Each number is 128 + 32 x the weight over its row's rms, rounded and kept within 0 to 255. Layers, rows and columns count from 0. Numbers have three digits each. The size before them is the row's rms in percent of the matrix's.

# down: layer 8 MLP down (transposed), 256x128, rms 0.2, rows 43-59, columns 0-127
# gate: layer 8 MLP gate, 256x128, rms 0.224, rows 44-59, columns 0-127
# up: layer 8 MLP up, 256x128, rms 0.219, rows 44-59, columns 0-127
down43 096:161142194102134128188173093089126134126092096131048175145116116099119139144101150115171151107105133106216164162131125121144156178099159116095127112107122178109138153085092134106114099137166132099102135062149162176061093088172095169193166093099154129109122163121151112146175167090103104126171091054063151153125127145087075100139160123140138161145149145074088124085130146138088142134128
gate44 088:186138094095101110131077154152197136120064108118131147109098121166109143078141133132101126114116163166098150103172094142152076137123121141164081076082141135155165165131142141156063130126207083167173159148156127211125122120150131108115147232105078159128082131070150128093105185156124147166139180105113139140162148122089153154144148135129119127099151157162106182119110150093166124085078
up44 086:119121127149174106129099093148135162083091116120128163176070115162164117150082182138102123150145144151140075085138147117143109177103140131107083124182103120139129184163126106129087147137178084141135131085115163161143119088140115140165154161154136184112142118103140066110181143107152140146214146118081177113118184130075160121124204131169064077124091108160097055163140078073083126121156
down44 087:105169100164175144102188121137098152155122091147155072120157118107173084124098137174208152114100134109173121136098113123049157080102093107102100162103147129129108074089088177156108171081155119106126111138146145141108086122159102100088170037128137056141194112162110165140159143071105097148184106117097121153121102092173101123107135128101141165137083089108151138107118119140087158076102
gate45 099:094081186171135176145149194118167201121110102150109090140188090108131171117113154158117118158103101108177094140103183116109126124189117189135136181117095158153153135083192091179154115128116108134107163143182162176124119116138099126077130102147084127130144160084143129128106107150080150131157145133144164157155076094133123073176090154108121107155136085107156119134098053120086101170201
up45 092:058121137179154194146172138137138130101108057086127166158152077122105110082108138075136162105109106087173145157074166102129105097164167127089141142092114094123122123089093179126114065107114134135138064098123168162102088085134131182051121127139082094161157156120134172084096133149109132175159152114105100164111135134192129158085166097169103105099108160057143157114114159103102121166133
down45 099:148173111092164094096175129139156138122156197125109111145127173132124133161113112169132172072175123146098177138147127163226085122082103113071074116157152115132155094145067167121118160141136142174100146147107113146115124216112205045114137183124155106128117088119134091187127153086148096077125135125135143144108146156103150115125123107141122124145118197191146127105159104112126068103091
gate46 104:123129057122176099140103155147070147166137078131100099128137100100136186141135162112164131118161161100136110146074122113164133101163141136115124132128149077143136138085173108163172079097134172113157105143072087106136120156133109138138118151131210144102127120122114200098110144108133147097144136192189177097138097101089157038163099120182160092111172142095068119087151180179141065154142
up46 095:176137152112086171071126164164153111091101117115167115138130152094117114087104102162149084133123112135109109116152106193119200113176094137137174161089143133045114142139098107144154153122168126187018108137164132119114115152104106154120164109112107115088100152088146106170126081123080063091151175059123141133094157174137131128081134134134101180154131121095192128158128118110055088113120
down46 099:048170069133128163077190153102192167119127101082094143131129110141124160103135103130143100143141095138105107154138187117140086180100093164072140174119112136094069131126117177120149127122193118139092151136159091223143098099117129152106136101083111125095182171152128157129151135096118124141089126061150144161102152145118113210131146149132110140112138098117139175139130059167170160115063
gate47 133:159160127136158157163149114123158200149121096133132128122173088138122177095151142134123150110179122165108045161133112114175104132127091128105080122176109172111094092122118052116119151128090071149125117091064072170147147072097163124163181099085104155157150089099134121173124129111164140091097119163097131154117151030098156124052066179127129113165148117095162143145155165124130100118109
up47 114:107107178097084081137162120110137099127136116157171120061103116119161103169125157114131094111110103088111118161176166163146176068130159124116162164089113134159137169176161173170071121155111186119126120185081177111144141211121081111102082121136150126113104145186126106147130040149078162152170189121126116148127146180109095144128161126093044152075140113144129143137159126151169148149124
down47 102:107125146114102122111160173085065159102124121126101128116121138141112129126176114141112124132034129132110151134050096151113125142064099135154150141157172124124109153139173150091145159080171148089127180080149143114117101124084061100063168172126098124163194172098144166103204120166119129087094090103148145166154044094123079127123121132182157098151123079104109129117140072167100094134115
gate48 094:077100209081194138110121125109174127125156133174152144155092168121085129160148093064087099126146121099134102124154102150157163116152103056103087096165096108106202163092188140105173099119161113109088141164052102135126051144141108121163119133177133094143151161096148077188129146113151117166091122152155132130106095170135136074131093142142109135162139124114146097092063168112135144095098
up48 092:115120196172107118095051095136157132181144144161110129107090201172147164118142112108137131098134143155139150138145131081101048144131133116087126124151175107137095177111157079108149127164115061116142189160090117168117160081153152195111124147120131119113127169088177112182083118163130117164057145122124087102109109170083178123134071109147155202113139113094134150102149122126190171108109
down48 091:155124107066196131106104101131153097110146096082083161140144121084207100155119094113115154141075114129123164099164078171133089130107118135101198068083089125131138093139122096099082140146103058132129096133169081138151132157092132184156068159177129116171058156102149166200152099116143181108111139104144072098117129117104094155077105126088117176146155151104123114106095083129145140111146
gate49 106:157133163122151145128114125109172107137133177135161114108143097156172134180130184114149139193152098175150061104114112125190127110129159114172217120161196114114135086135092173088162179066127233144159118099143097169098090099145088120137170135093104142121132148147135110127138089092127187161157168112131121103130185174130171143095094105151120110122118140139132156138078154191134147178160
up49 104:124137116125164148107098076131131153129101104084092168129119065069151167123096149165155100133145163123073142065089111159155067074151143152098096172126074141120143075140111182168143122170164159110060113132091136081157123192146096113185134184142058114132115092185185168137112197069111124113107166176135131118103118155116097169160124142134115148108098093134147107107113115147097074147120
down49 106:107076152122131100054143180161079107120149106167136094158088130139158097066140177139069068147105186134182122120173120133138197133120168130097138091114151147182154151125155062102077131161119088092141160099118114142167141140099159120082132068111123161141129105141120066113115098094133139096117069064122125134122101126092157149125149141143081137190133208138126165156128136104117201140166
gate50 093:115147082141206135165174103123064153142156170094087118108088185108184159149125126137133118166164061181137129110128117181144127086146090167094119107094114111136165121145176164152140071118156142094141119140122050188119132171096079139181156074154121126119144138128124135137164139129132120081165133138053086187143148108129094114176106185090149111190165129077139145178110172127128136126116
up50 091:146097122121128058117102149151110136144102109113113175087080150144137151099128158084090108163139140071147098105126132140142176157166119067139124139156105100084147172180106144068159120057138085134109109107083135129094169111187183099146152113148114148098108103146096179104108165086137089140119064106161093090048155081117164182102144117149101187087083095142067137136135183099122158163152
down50 090:151140099131150153155141114165168091146095117175124086149119097172141137161088107083090148120180126079143088085143161171161148137172082114120140102115140137097113111130155177121057094146107151148161119150061131067160099195126089152141085132144188130176077091119083160115143181131123073130092111096173092119176144052134172183172167151161159125189120155147147162142148177120114142134116
gate51 099:176157164100141096109165100200123130121159119172095091084172160145127114191135172146128180110165125160083105177128113175164159099128129153145125129095153155168124171092167186121084133085147154089128110120114098193184182105091119139105162106158144165164125144130150116088135164137129158195133157097121092116121174155160091073120132114105156107158091128187113166213181107180120132107151
up51 095:090141157129144128118168103126117117114095131156126141103150108110155166136093101117119091131066089152132089139199165072120162101089193062129105122164163115069124115147128183149162153147044126104122170111141171075129115156080212100121123068097124159106103139168138144127172151124096166117147129121093101092117118115174078074113073107149117181093158112107129115144159166125186180094075
down51 094:126072129183137136128156139103126133154091152113174115141070145118082165151150148144122164103095132090182170100044112114149149127083045037122172117096143095092155137137109121105120107152168099078116086166177099054100089124144105160160117104143082184138157110116146117105097083107107104099120105097143093093149102152116136135099152124078144119163124182093100143076121074159116104135193
gate52 103:204160095150117051182119158158088163158128166103110102115101122122172127157131183082130162171122115126074108112172157150162135059155131094087128160139151154159119238205116136127125126129034181136113160072147130130097118150151145182167119182140148116114113113136108104171174092121138121147128124183149130118166131127121143169161141116167151127115174115128118101138105167108114186115148
up52 108:144109153169131199061170161119125097124111140140190112158163081158174180109176094161179119144173131114140128134100136157205148108101138115084110148171150129118107114036140135153148116122119085054099129140102132172162104137090123148135109100065115170170094142160163168084091155146149119087158126066174184162154156170149117099120048079136097127132111131141140137140107145128093104144141
down52 107:104099109148128146171185114140150168127101098152145212100127151152078131137145088152130205207160113150163173139174199147119061103177066115140130145173158100135140129110184114110152129112100132139158161120111128090169107130171175105103141040126137132185120137102096109061114107127178108104114104200117113108102104120182152159113139151081100157139141181126108102121145123136096089145125
gate53 099:078136151093159064157090121085130132180101121122089123090128096113114151201165139102123139100148214134112117087157087146174074111110158081135112088172160172147063072135157125135086127175143090142147122170156176110133093175154087061169096084150161134142160118095096088137133102106160081166090078146116133107156150074128135112142150137081131123122076158174156178109142123109128082144126
up53 096:102131148089140097166157130118115126152126153209114124116138135113109138147162077149156138119098135175181184054197117122082181133121134070145162155139135140160077089114202094068116151114097153107119082098159108137158089151179131090197159134143155154159129095104117128143155137166149074173161075195151143168146103116072184164123118163096098128166103112120146151124177117104090102126104
down53 104:131149138172107113107102205134158087107156077077159066079134148139123151127222149148148076069111152151138083111139104052145162130112124123130086105120085167102081110106073128132139083166142099084168112149128163122101199128113128107086143129117160091118173128145081130133091094158179077213114127139168102178160173119152157124108140096113142123113109156187166153138134107093145128133146
gate54 095:157112120152156157106135180091169192100162167084115136118105159161103127120121118133077153150114130102081155095139167102177108076186182109136070106136093126184071091131113200118178127102108170148128167122135133147123113155156166121150102105124118105128194150139151068123102114159081139146162052023124086105106131143165132120129104150133130087149107094121142155133147157121037096127165
up54 103:118134175104073126157126116112110153156135160176119157047123133095140133116166135140057121151138101160178178144177172129108117087166123128167118102139094167164178148119171100096158105109075116098151106154142115136134075121154135147126099158074167143164148132093157127127100084117098145160092126095087121098078052183127110123120111159186072122078135142169188161097080118059087118193137
down54 103:186128135144159094119177104091192136097144148139133152133093128118129155159150125103152143104098111102134082162099074088106176149095123171123056141147116132081148081166155151177054060150120147193092101099150154167146214082119153114169156079109123139131093069081153110177139144115110123118090162153124095183179143130134159159093169097065147168181134139144145100108107130151126142110126
gate55 087:191117129144131129119145122094102175114114128069079161139172121146115090152153088123188117094197142200118075055134115109079100162117129131113140158176151162122118138120097128122134122142122159106031169069077150141103127138207105138179165113125112133139110155167136133157116182104099167131120183124132033166121195070101164131130091116113154101126116160138145121125155157165131142148135
up55 084:185094126098147029062143165100096129078121114133162131106070131124175141129102124114142186095135055148105183124095143117124123102138200155114117181101129100112108139132085089072128072136170138132183101174134127143133143119131144155158148102183119114136144132110134193126081144058143107119134086089148116144116194082113119084099109116106178165138118126108134144107160178143158182065149
down55 088:070134129180154101140066165160177114191154183088145124117156178116108135119147133053168026180068128143116123163173124122109176129091205104092113103122100119155139146153066141164141150136159147154104184167134142117111124102097157090078086113106128134109162116090102091169158127170119153134098153184127120067156130149125157153141156110124138159131121139109120107166060097115114113123080
gate56 096:157133170135104128120180140109079076141136138156131078072178159130107161144115144157171115135107038162053131073098055184113117149147147098148124126109070109160119110128165142147135120139146149076183148170117146132112128147126130121155110110112156125093145151087144047128155106118199044139133180115172118107158109182138118164145130152090198156141111153134095112081097176137174134117107
up56 097:146173108109163167077103043104184200139166158174115159121055140146126149094090137167155139113189180165126060160156124139134114076136142085158146111127102097145160156136129142048148123134128091116113167127095146091091122170139104114124145134080131102156119067187158160155157118179151124172085167141105115208096111111079120134128102133136120112138109145119179156081092146170135109151121
down56 102:064128104189134201123132076156079169147143158078157132173064100131174129133121148127144156130172113107144149174107189134101107127085094121135151157145101129168111124111113173062093134056164123121093125091096129147095103158110188180115101097127126104137166106091146164134089134123120152138107139177119090199081124164098172094165150178127135104146139097188130141150123206120145070118110
gate57 097:125074069100125124115101094143171153121162162098109137101194085070067116065104122142148177124147122082101157152108078155183131119103191143066179115140137158189103140147101130131124091141148125160226107085143165148110167163135182119138123112086175140102156143138124100143132127091100149068146099107116124107087162157093133155171095173079166136113191174136151133121103139154136091107151
up57 106:108144147137072124120167116106072128115084124107159084081124127085131167140083145150122183172200183110065145117149141169111142170163127204094147114086147167099083105101096110137160113151090085116171120117138146095129146170176171114194126187137202139081156105176137139138133100099083153093145100119131118132146139082160098089136072155075136102133093143124149112089060096141142136151164
down57 102:156112159069164119122124118118149118135188109150147167102175146091139136095178124172132164102201117101141107109155086102161126104125103123102116193141124134168107201154117103121085123149145143177131136067108100126194155100105178078111099074089117107062128057181138084168134122174146164095110129144112142125057156138081174129116116124120110150123131135120171098104123061124073058104143
gate58 089:104107130151157113129159129145134060126125174092138114129121126103135169142239123110169122129132133142083165104080174208071190111162124120138123140091085170095140128067147129149164123092163146075090057134128099094140131139105092122181143159061132069101145124146078144150142113120086167119144151132070125142113142156111151154101163134151142171152114053107130096169177196115137129151129
up58 097:139174072150122122146131143127099170138134070146057090158123160145094131076118152118118122085141105110143127153190115108144099135165118175163173132096136159080144118164122109106107133119106118107159184125090195174085115095124132163145108172238107148189029084146133142188093110176114161099109147182109122140092147109071139096164110151126116168120140149127108106123129144110135097142196
down58 100:118139132137130116140123154115166098103103172100130101093150183072146126100125119054085123120119124121152106113138162143159106103146104139114164119075140133132077107091141108107096145127195175134153060133106115209104177160108146134125124183174141224140104122149098188201085167153114149091123089122126106145151108094130130123142140131122076202105166085146181107195148167184127103093090
gate59 102:173131124135107096083128100114069125113151128153131115183128118125161090054123150138090203104076115060125162128149131176153062121203144110123133186132165139130137142086083138166067143089134140137112135123119195125066069195125136099105172155120147110102158136108162160096114134128148157157146104168099141111171157140121089148099158169179181104113154178064174126150113114111138173157140
up59 107:134124146080109121129138110205116103133123150095122164091160115110124130091164140144136159106131100113125143140144170113202148148157159071121145142111154054190153105100041139143105107072114105097149133142141198140122101165111119183101120169161138101152168080178099173107073142111137200155148111167123092192204093170099132131132151136131149163108112121070165128116122061146134091084135
down59 101:093116128081138146109128068126115131131142117170110167135141123071129127163073118144133080130123132133136153127146096106076180133140064161126147169108117155134083136194154117083152142135126106157093120189135117144181117114199182151116070173148177144132036140156224073137080141132143076087162098124180154116129156140083102137109091108132070100109141124127086106115126162117095173139076